Weights of a small GPT-style language model, trained from scratch on English Wikipedia: MLP 1024 tanh GELU.
Each number is 500 + 25 x the weight over its row's rms, rounded and kept within 0 to 999. Layers, rows and columns count from 0. Numbers have three digits each. The size before them is the row's rms in percent of the matrix's.

# layer 13 MLP down (transposed), 1024x256, rms 0.042, rows 354-403, columns 128-191
029:527534530513447471484485486510506505461488511476502471503496500514526464481479513506520546531521514538507522492506469462518509458514512528510502516521547457468458523536489500460452500504518536
121:470507504520529493503519464498474524479458545484483485494477508543507527495514480481522493553506494463474486489508526466516506490512466467498529505448473510550507522527501467567479465489479458
065:509525489470501517526573530530494520492483483507540532485480521526526500511511467535525492548497458463472501516472484486474472524514496508447509464501502492496525489595541544470486512481450527
034:503557503479507489514518515513467505491505502475489506451458514497510554496483486526483494475523461507496513522515535470452487474482540493483492535500486503501528537516511487477509496489554498
023:495509496489483522497549513518503524501501496501518473504511491497473493523493526516502519520521497500497507478481459484483503504513496538506505504507522518501493513535523478506523499492453499
106:493508449497481509530524455535479462516489473525454498528509532497522519501519507504462508537495476498527526474520501470510501510503554496509513519469444490476474495550482491526495463501503477
055:534543490520491501475490529520510514480521504486522539484486511473501532486475511503467488497502532522498479469545462482472569491509456503442530502440477511474521570534513492458507546487487492
093:508462487527477483501493516498502501517502467500471476481511485537494502511517503457433478414517483524513536531523519472501484531511483511503492512490531485542509489345510533438521533505516457
119:509468518502518514498477497481482514494507501499487455478531511506493491519477523527495466492510464538506515463508481507490501492499485503504485500523523546507525464441549500451520478584460505
106:527535523471485506533506503476489497510447468513506538470514490471478489503492518511482512469494543474536519513476505495488531476536475534515495499551512482493513472516507480540516541480509527
135:492496494527454467526526476488494535480520512513525474481543535518509494510517517493480480492504495471492492509515521476466502466481459523465518506490454527480483516496471487496539496499488515
101:470490492517500494491511532573490519471487523476501503500489502448463509495495515494486548521532488491466483490520485502514478506464504507517537526522494485497503488514545521444495477484511508
041:461499488494461501502504532518539524464507523476502475479495512540475497539513500483504506517494509506506519500483506498495511496484493481517505469512556508475518512548524511499516536477479490
017:495512496495472485518494487543504504518469514487497457438488518539507559469502485511488522525539547465490527536495500507490544476480461507477495494485497497473451537590549523453502509498491509
070:496469530510509509472484515509493513430523499483501539496529513516487506529474461490463499506560505522507505507501512481470456507504494506503447463542497475542506561530525487486515482506477534
014:482497516482484509514475506496496481470499513496526487495533471494472492471499510507493461498540520574473467486496516493488475495496494530487477486510536527524510527549475489531472537496528482
025:476523472509486517488473509514531500500509501477508544427480497497495564483519476481481484500472475474507461477495484510481507510481529493483493493538515495518520529513481507477484491509506532
117:523495466528497494515523506491520494468457519516550500500559463515524465432498498521515500528493482495526461494494493490500489507464501518527511499493552554495472535547492475500462486495455457
119:482461546495457488466512493520529481489546500494522478490510463491512537477518497512485500478546463482493498469516498533504468454500480547526467538474464505510479520460534496515473480497490486
131:501463481502466451493479506466498519482489520487512504474514471501486510553523494515511511527499463495472474497511505517489479512488515503477490510476482510511512493523486499510523506509510511
024:480544545493477486493503516496508501500515517497481500484518461503461490495510491524513501505457482523498508509499487486477496522480489514488489501513504501490524493601515539477527510520543506
112:490532480498502484547480496485480508475514479477500541544509533553512500488500479473510501532527463513520493462508435512510480499498503488512468505498522482508548507550477481491483506524492546
093:424481531489491481503514521528530541532503507511464520492523486480478510505495524480481536528542531492512520483497437491532526485491490515502495500525453527494465511515505527488516462519507511
084:516458470467525507465492523526494520480507457464512523519504517500500514463494505508496511508514481512532495480439538504520475452515526507487498495480517526495550501520488486519496481477499514
117:463491488505523501487426506470491493466478532516509514511499514537508465491468455490529518556507511473536502504501481480497477485502485539559524515486475510549501542516506484533534456499500517
110:519518522463513490546532504508518513535500483503537502498476484487527475473472530456495448514515475473531494537524465455496503522471452491507459481514512497469507474523508525541497526529462479
126:499540532487511537492493505529507492516510530519487539503518471510471500513524470472553491493472502526497466494526495505507475510538547470495507513494484518462473452513528457492528491486460481
104:449491508527501471485495484521532528503508525504571467518590536517499482513507495505498514479490544485518506512471499472493494500506520466551472517494521495518559488491542485502496523490527480
058:522515491490517505488466537529496492469529490486505474484458528504479502446487450532522508503492470477523468505507534518525536528506469458463474553507530498526526471502490506494524498492472492
092:468537479495503499484477465499527541508506484514455480505504504496451507490496488529477538461497496502512542522495465493508538497482496464491445522545471513499517483525464560513480465493454574
113:533526501470504460487531518505496495506503535494464497494523476517488493512532458505521504536535500523471499509505521568524510504477513480490543501493507484513510506507487517511461508468497489
126:537523518455498514511526494541515525471523551512510503529545469544511525532546480518485516503511488517530484472469499490466525494503495522535548497483478515485521461491465513496517488521478491
143:488488498479522488526485448474540548474542461534508491523500500496459473518533487517533539519453558515481467536491485520488475474515528474530491534524500503504501507524511518498551533515498510
077:507506498502469428488492500466514504482515489540507505494503485481492477464492511522466507497514507518476537469509508491486490437474459490488493511511479487486513482463496521516549499481494473
032:482501497548491503494525541496524561473508532487497469494556507510480503469505494460507527469494468521488476534522485516489490472523474516467504542501485550461552528520527547506507466468520506
136:494519543530483494500467474494546515548534496473487507515482482538470571467487460488514500510511537513494512508453479514519476502503528476549474536488494506490492461511505429528465543506486475
118:497496522487487465501488497493504514556531486489495463505474457474488490495490518484474527509503529478496508528511495499486512501505462447498502495498495484515490484577517500498475508486472544
138:518475471495475466480500528481462482541486505494510503472471493540493519491464471531483506495479487513474495493462554474492452513497538494469468547501473513498493451515532485441511503527485456
022:476511489493485502528495517522480530477514493475517523456493527549505550487479474476493512490531502516515474548491500499480542489505529543501460499520489489480502535607505512443479481516534529
122:537530507481476491516496484495497505559515509499511509504475497474529490470513491538480454464502497474577466503481484513482492495474518479475494500491511445516486529495495503476492519534487496
144:512475484485534512513537505511485496500508485510514505500471498532511504491505467494509499480498462534502459532502547504453501518519513478482476481493550434476516510530539440527509497451515552
137:460510463502484506484489476505484498495487511508497543498491464494503488458485522538512508505474524469515499524477506482485541469509537465491524476495455518509526495487464512512506495480504517
012:521521503487505469504495532492504471452513477501465478490485501505496491466511541511485496529465460482466492514491508493467481491488485522478503484452517524495508506581498464499550496497503522
104:499518472511510488492542490514494500525537519514474506511442474490485510556512467486451514549497475512511468502496481518516493473497478509483473488523503482559499525380492577537520475463548483
046:499494505505514482523476518516482534490490486516516504535489489495523554499505489534488488552534517530514518487476481508504508484496484510486483534531514466501488482481524489486482522518475505
033:511501505496475485505523527469497522474514513483503489477491484532457459508506486511497545515487505490483516510472499503476487495489530537511488514537511506501506499575517536489553513483496526
082:508517481515560467505501515485483447450463504508514512467528511527493497506486487499507484534499505485519510513485489457490475457499481533510509465556514487508444502546516499520533483488468520
136:515483451518498520516495475523472505489524497485510524508531484507513480445533525490557520502514527513482519508496491515503469522500492452508543519488476517486496461505555508515501479541460505
086:485472499497510510510480517506465519534501520480508533494510535518567475489530480485544463457540481527518530485581541560501474477495483525467481475503530482508483492501513487468508495490497495
069:571491532484520500551541501483513530506492511500493492456508480522510502489492524522514496454528471528490487488509521484530544483511514437516493492451466493524491506513492512416497525498499485
# layer 13 MLP up, 1024x256, rms 0.0501, rows 355-404, columns 128-191
116:539488479502465476528456523521531489500530483507497493461497488500505514512509491514531482497502528533515490498509507536457526518505526471548502461504514463498520452514489526485515483505491531
077:540515515525499498513512492473465495492528493497524536491446482503452505497504477499496492512428512504476443500495492512484490491488511459498520520511466498519528501485488502489511484479495477
048:489466509519488526489513463467521459514490459512470514510541490497535490502533514483499485530470497520510489500510486531546488563511445537516479526514470503529501512503516486512462460520519493
019:507451498517520488496474487551489465531508492481502529539504524498521459519532495533531465478488471455524488531513510474499512508495506491503448471499499500490446493475466489492521516426483471
108:519491500468497503470453489516504496521492480546519486504518489459485493479507505543524440505478482489480520485505492535497472487517494493505491523515483484504517460525502526512514532502510511
069:530509502514468500550515511484511492506499499520488491518486495479472472492497443501530513532497497524506536542445479479499503460530450481481520513496472542503512446505557438514474465501495470
099:452501523496492493512493483491503501496523438540512553533480497495505494511479501535458486538519484498480445484513483523488539495506487516511505478470508508549497528462518539507501535515516519
119:489502504479523522519471512477514508499510462502545515484494499497471507482473500513500497474453503502520433451516474555495554550495521487505477478491524490492522505507519506476475441520424505
108:500507503499510525493509450525505485500502454455526483506508533474539500530537489499509489458513497488478500514483452489527499509489498446527516488489521504498499528505497553495511543501492500
122:486509529492520449529498475491451475480470508500504529503480523489499487502524488532488504473476524492491490510525473490489483522515463490492523486507460532520479512512501533512517489498503475
102:464505507555493491552480488495506489530488470523502480492514545473485491513476495519482450483482529526468509480491507501499558489481501528525481507486530502486499456497478539521499525491482497
058:504510495515502479504522513528533494529474515512569513456503501485502450496498499501510520513480498465459489503557513467513515508487482483509527507508472518513475472494479521510501485499498499
020:479460509512485523487494504478536455500507483515513535526480472449501457497521485470461546473487502519508493466492487487497474499497493491504502516461492510498568478499476497529502494501499493
087:540530505495550506504501502489534510507510475518496494514466483493495491505536530504517481481492441469483495538514491536491532519528515515498529502497504497484493468504486487495509512508470499
013:510437476515522465527545486455497520527527494530514504501496554505470507489480504549509532514444513462472501501477513449564519474462485479506479511507470541464450468473554514491558519489537521
031:468509539475476536514518481438473467533495438493457490514500520488520465525515523483475504465519499501492525520472491480563493479517482548485499510412482534536530435520506519503486505551532501
120:507508508492512491499492525479486503533460516517517528567472491499525423514498513482492510462479515494485505476534500559543479488502463516502522467500519507505455509528510490540475540472506500
112:505552490489516479493488480465502523494441514461509571529494507476472489514509474534485478470481535526492507522440468500465495493481500473517522496521526517495516472505507501484506504524494506
123:480477495508506512497498493491475418494524511477532522529437515482486505485530464511523489501489522480502515493470506518489523488512505492500508432473486508494489504521526510471526452524460532
029:454513516503530530527513494531480493481455461504528516503471517511507463509525467484496470488511542476526473554517499462496492484475488515494478499505480481472471459488506463505488488495500478
112:533500562477509505502500560546504505550472512568510481500474484490483475496481469531508487534500527511538509536516520539527497453542492495543493465486510497510476500503498504497456469506470508
101:542518501542496518484488522525490472506526445510521467508486505493533523527500522512528443473466535463521521477502481516572495472483495484512523501489493503527467490492514514523463492507507505
098:479509539491515496493518477527511487484459435497468513559514529497493482493518513495495474491476468495541494525548488473480527559515505464536521517479493455477469514501509470502531498497487500
116:476488493457500504514511475495563503524469458484499497547494533451461526545494540501515503477513472528515512527476477518470537531509543501472444502540500498483516508509529516508499531483501507
112:485472489490522487537457476493509519547531478498471517445546551480468484488520477487450476467496489437552529501513532498522461503434550470479507504494509544488482511503508492502463507520500530
116:486490509515533474494522506444521464528486493497522530456489513498524441489468506504426512495497510522482515444482518522454487460477503507501504447517486526479513470525525512474479525487486519
105:490486523498500525505495495510477471520490460509483508504506528484513506510502511548501449473534530515481468499468454464495484460484489521487506515489466469454530494501484510484485499495508522
077:486462573486482539516535510455492474497498480542469514554534479485523480507474493443490488491463488513476499476551539536520482497475511537470509482492499481508485502507508482482492511501504491
099:468511495526482476471511481498501444510502461545551498493532507490547512518496486538498496510513560525478490512475485534492502501471519488473514457502522473513502506491518499512484488476482484
113:393498483469512540543462533510532498505553494471432527549490464509519503502530467499524461497495495528531527544492505485488534519495487461491509499477508464534500463505533468502434485504472500
122:469494478484478477520498482528536485478521464553539514511500532490501456496509485536481500508517462482541475494480508492513510532514470492473472513521485522499519488507511470471480530479484522
136:521507587501451480502488490484518478519499512470473491525469529503503472497508523501469431493473472500475480520487460521475522527479532501472496498499467509522460511496525512502545510494508438
089:489470517513482523511540488505519500515494481524487498528527517487493483574472455451460530460487513495544510497520506506465497542502550521484483486489499496495515510488447509526476449538478494
051:488492496513521489546501476504525512513490491511530496506488493494512501533481475517540424461502497469496520531508545492524545540495516491522507495545483475496499534498493478510499502514485548
129:487486487471474551506509481509550523466467471478504517493525498516502490525491477529505498511476488506533502518511479480463506517546515444514474508433511511493507458495515500495459475498493536
112:466508470474483563517507505505481502515521504571483527527525510500513478495478506488540489499468509494533491477522487496515488497503531509523494521479431518485512526546432470502484464474483496
127:527524489528517559533523470485544455520474492472480502510487489485515510500512473512492490463451496508549515499530492518521541518481491470511457456470543478475500505507501489519531489490483511
028:478482507503493487493472487473521450469497493515526511502483447484498438531532522486489487519476504535473485513534491490522434512502454486489523526469488476526554521482519499517494476512499510
117:509519493525461500502489474500509462517480515486532524463514566495441506505492492517535503495474475473470522520487512501489530457476485496539544506510511515500534467515495512519479485478502479
129:515519472488512497500527454428523469495527444482489491535477507479503497556496525528501503520515489513496497476518460495529454515504535515499421502526495491495500516531470525512499473484472453
133:535501511496490509542478491493497527486495514490503542489493469481507496492494476504509513498470504499524496517557498468515500509518467481499482493461478496502500474497471488479515448495489500
012:466479449476502539519487462520500504534487497498556521487529457490513458482514467515530505459473465515498483507520523523536508507481500500515497515493474442527518512510498507488506505509500506
110:485498484467512482522474513488516506531498403485516519532491495492490473522507508452516474494525477486515508521487488547479572550493521478487494502562476505520500494498424499519506546528499502
068:521517487509504512501485489464463518569475465518517502490522517487491444510513522537498486504438503531506498518484465524501473516472505471565551476471467524482514476488494468473520517489515529
042:484497507480524533512481514505544514504464484486558508545532554495523493495508531523504457493524531504520486515519481497516512508509483472537493475483476506448463471498499514515488521435493491
096:535489490496515531500546459484509487540439479486549492458545541523501470548523496474539491510501519534494502501489519522501517497484548497557485553481492470492508499497506497525511489497501499
126:507524484519513530487480521499516469527550496524496476511495491489517520509490520480475420526481479455543493553456472539483474525498529455532490528494472504511464503501484532480475509489476526
092:481476496481525500523516489449480480494485499493501562517494497481471488502522498493484496530459531541497497496536521508481511527516521484552550463522474529511500497510467516502511529481501474
083:467500460515514528550536498460536481547522497514507501497492554488468509521525511505494521514505479486532498459501488525479482527511536485510486485509516473487504509499431470568496499487527472
129:499489502478487535459492498531516478491527509514490513445459464486487520545517451513491505518488532490509518527519467507519510477498488452485495448479473496506497488527479526500485483494466482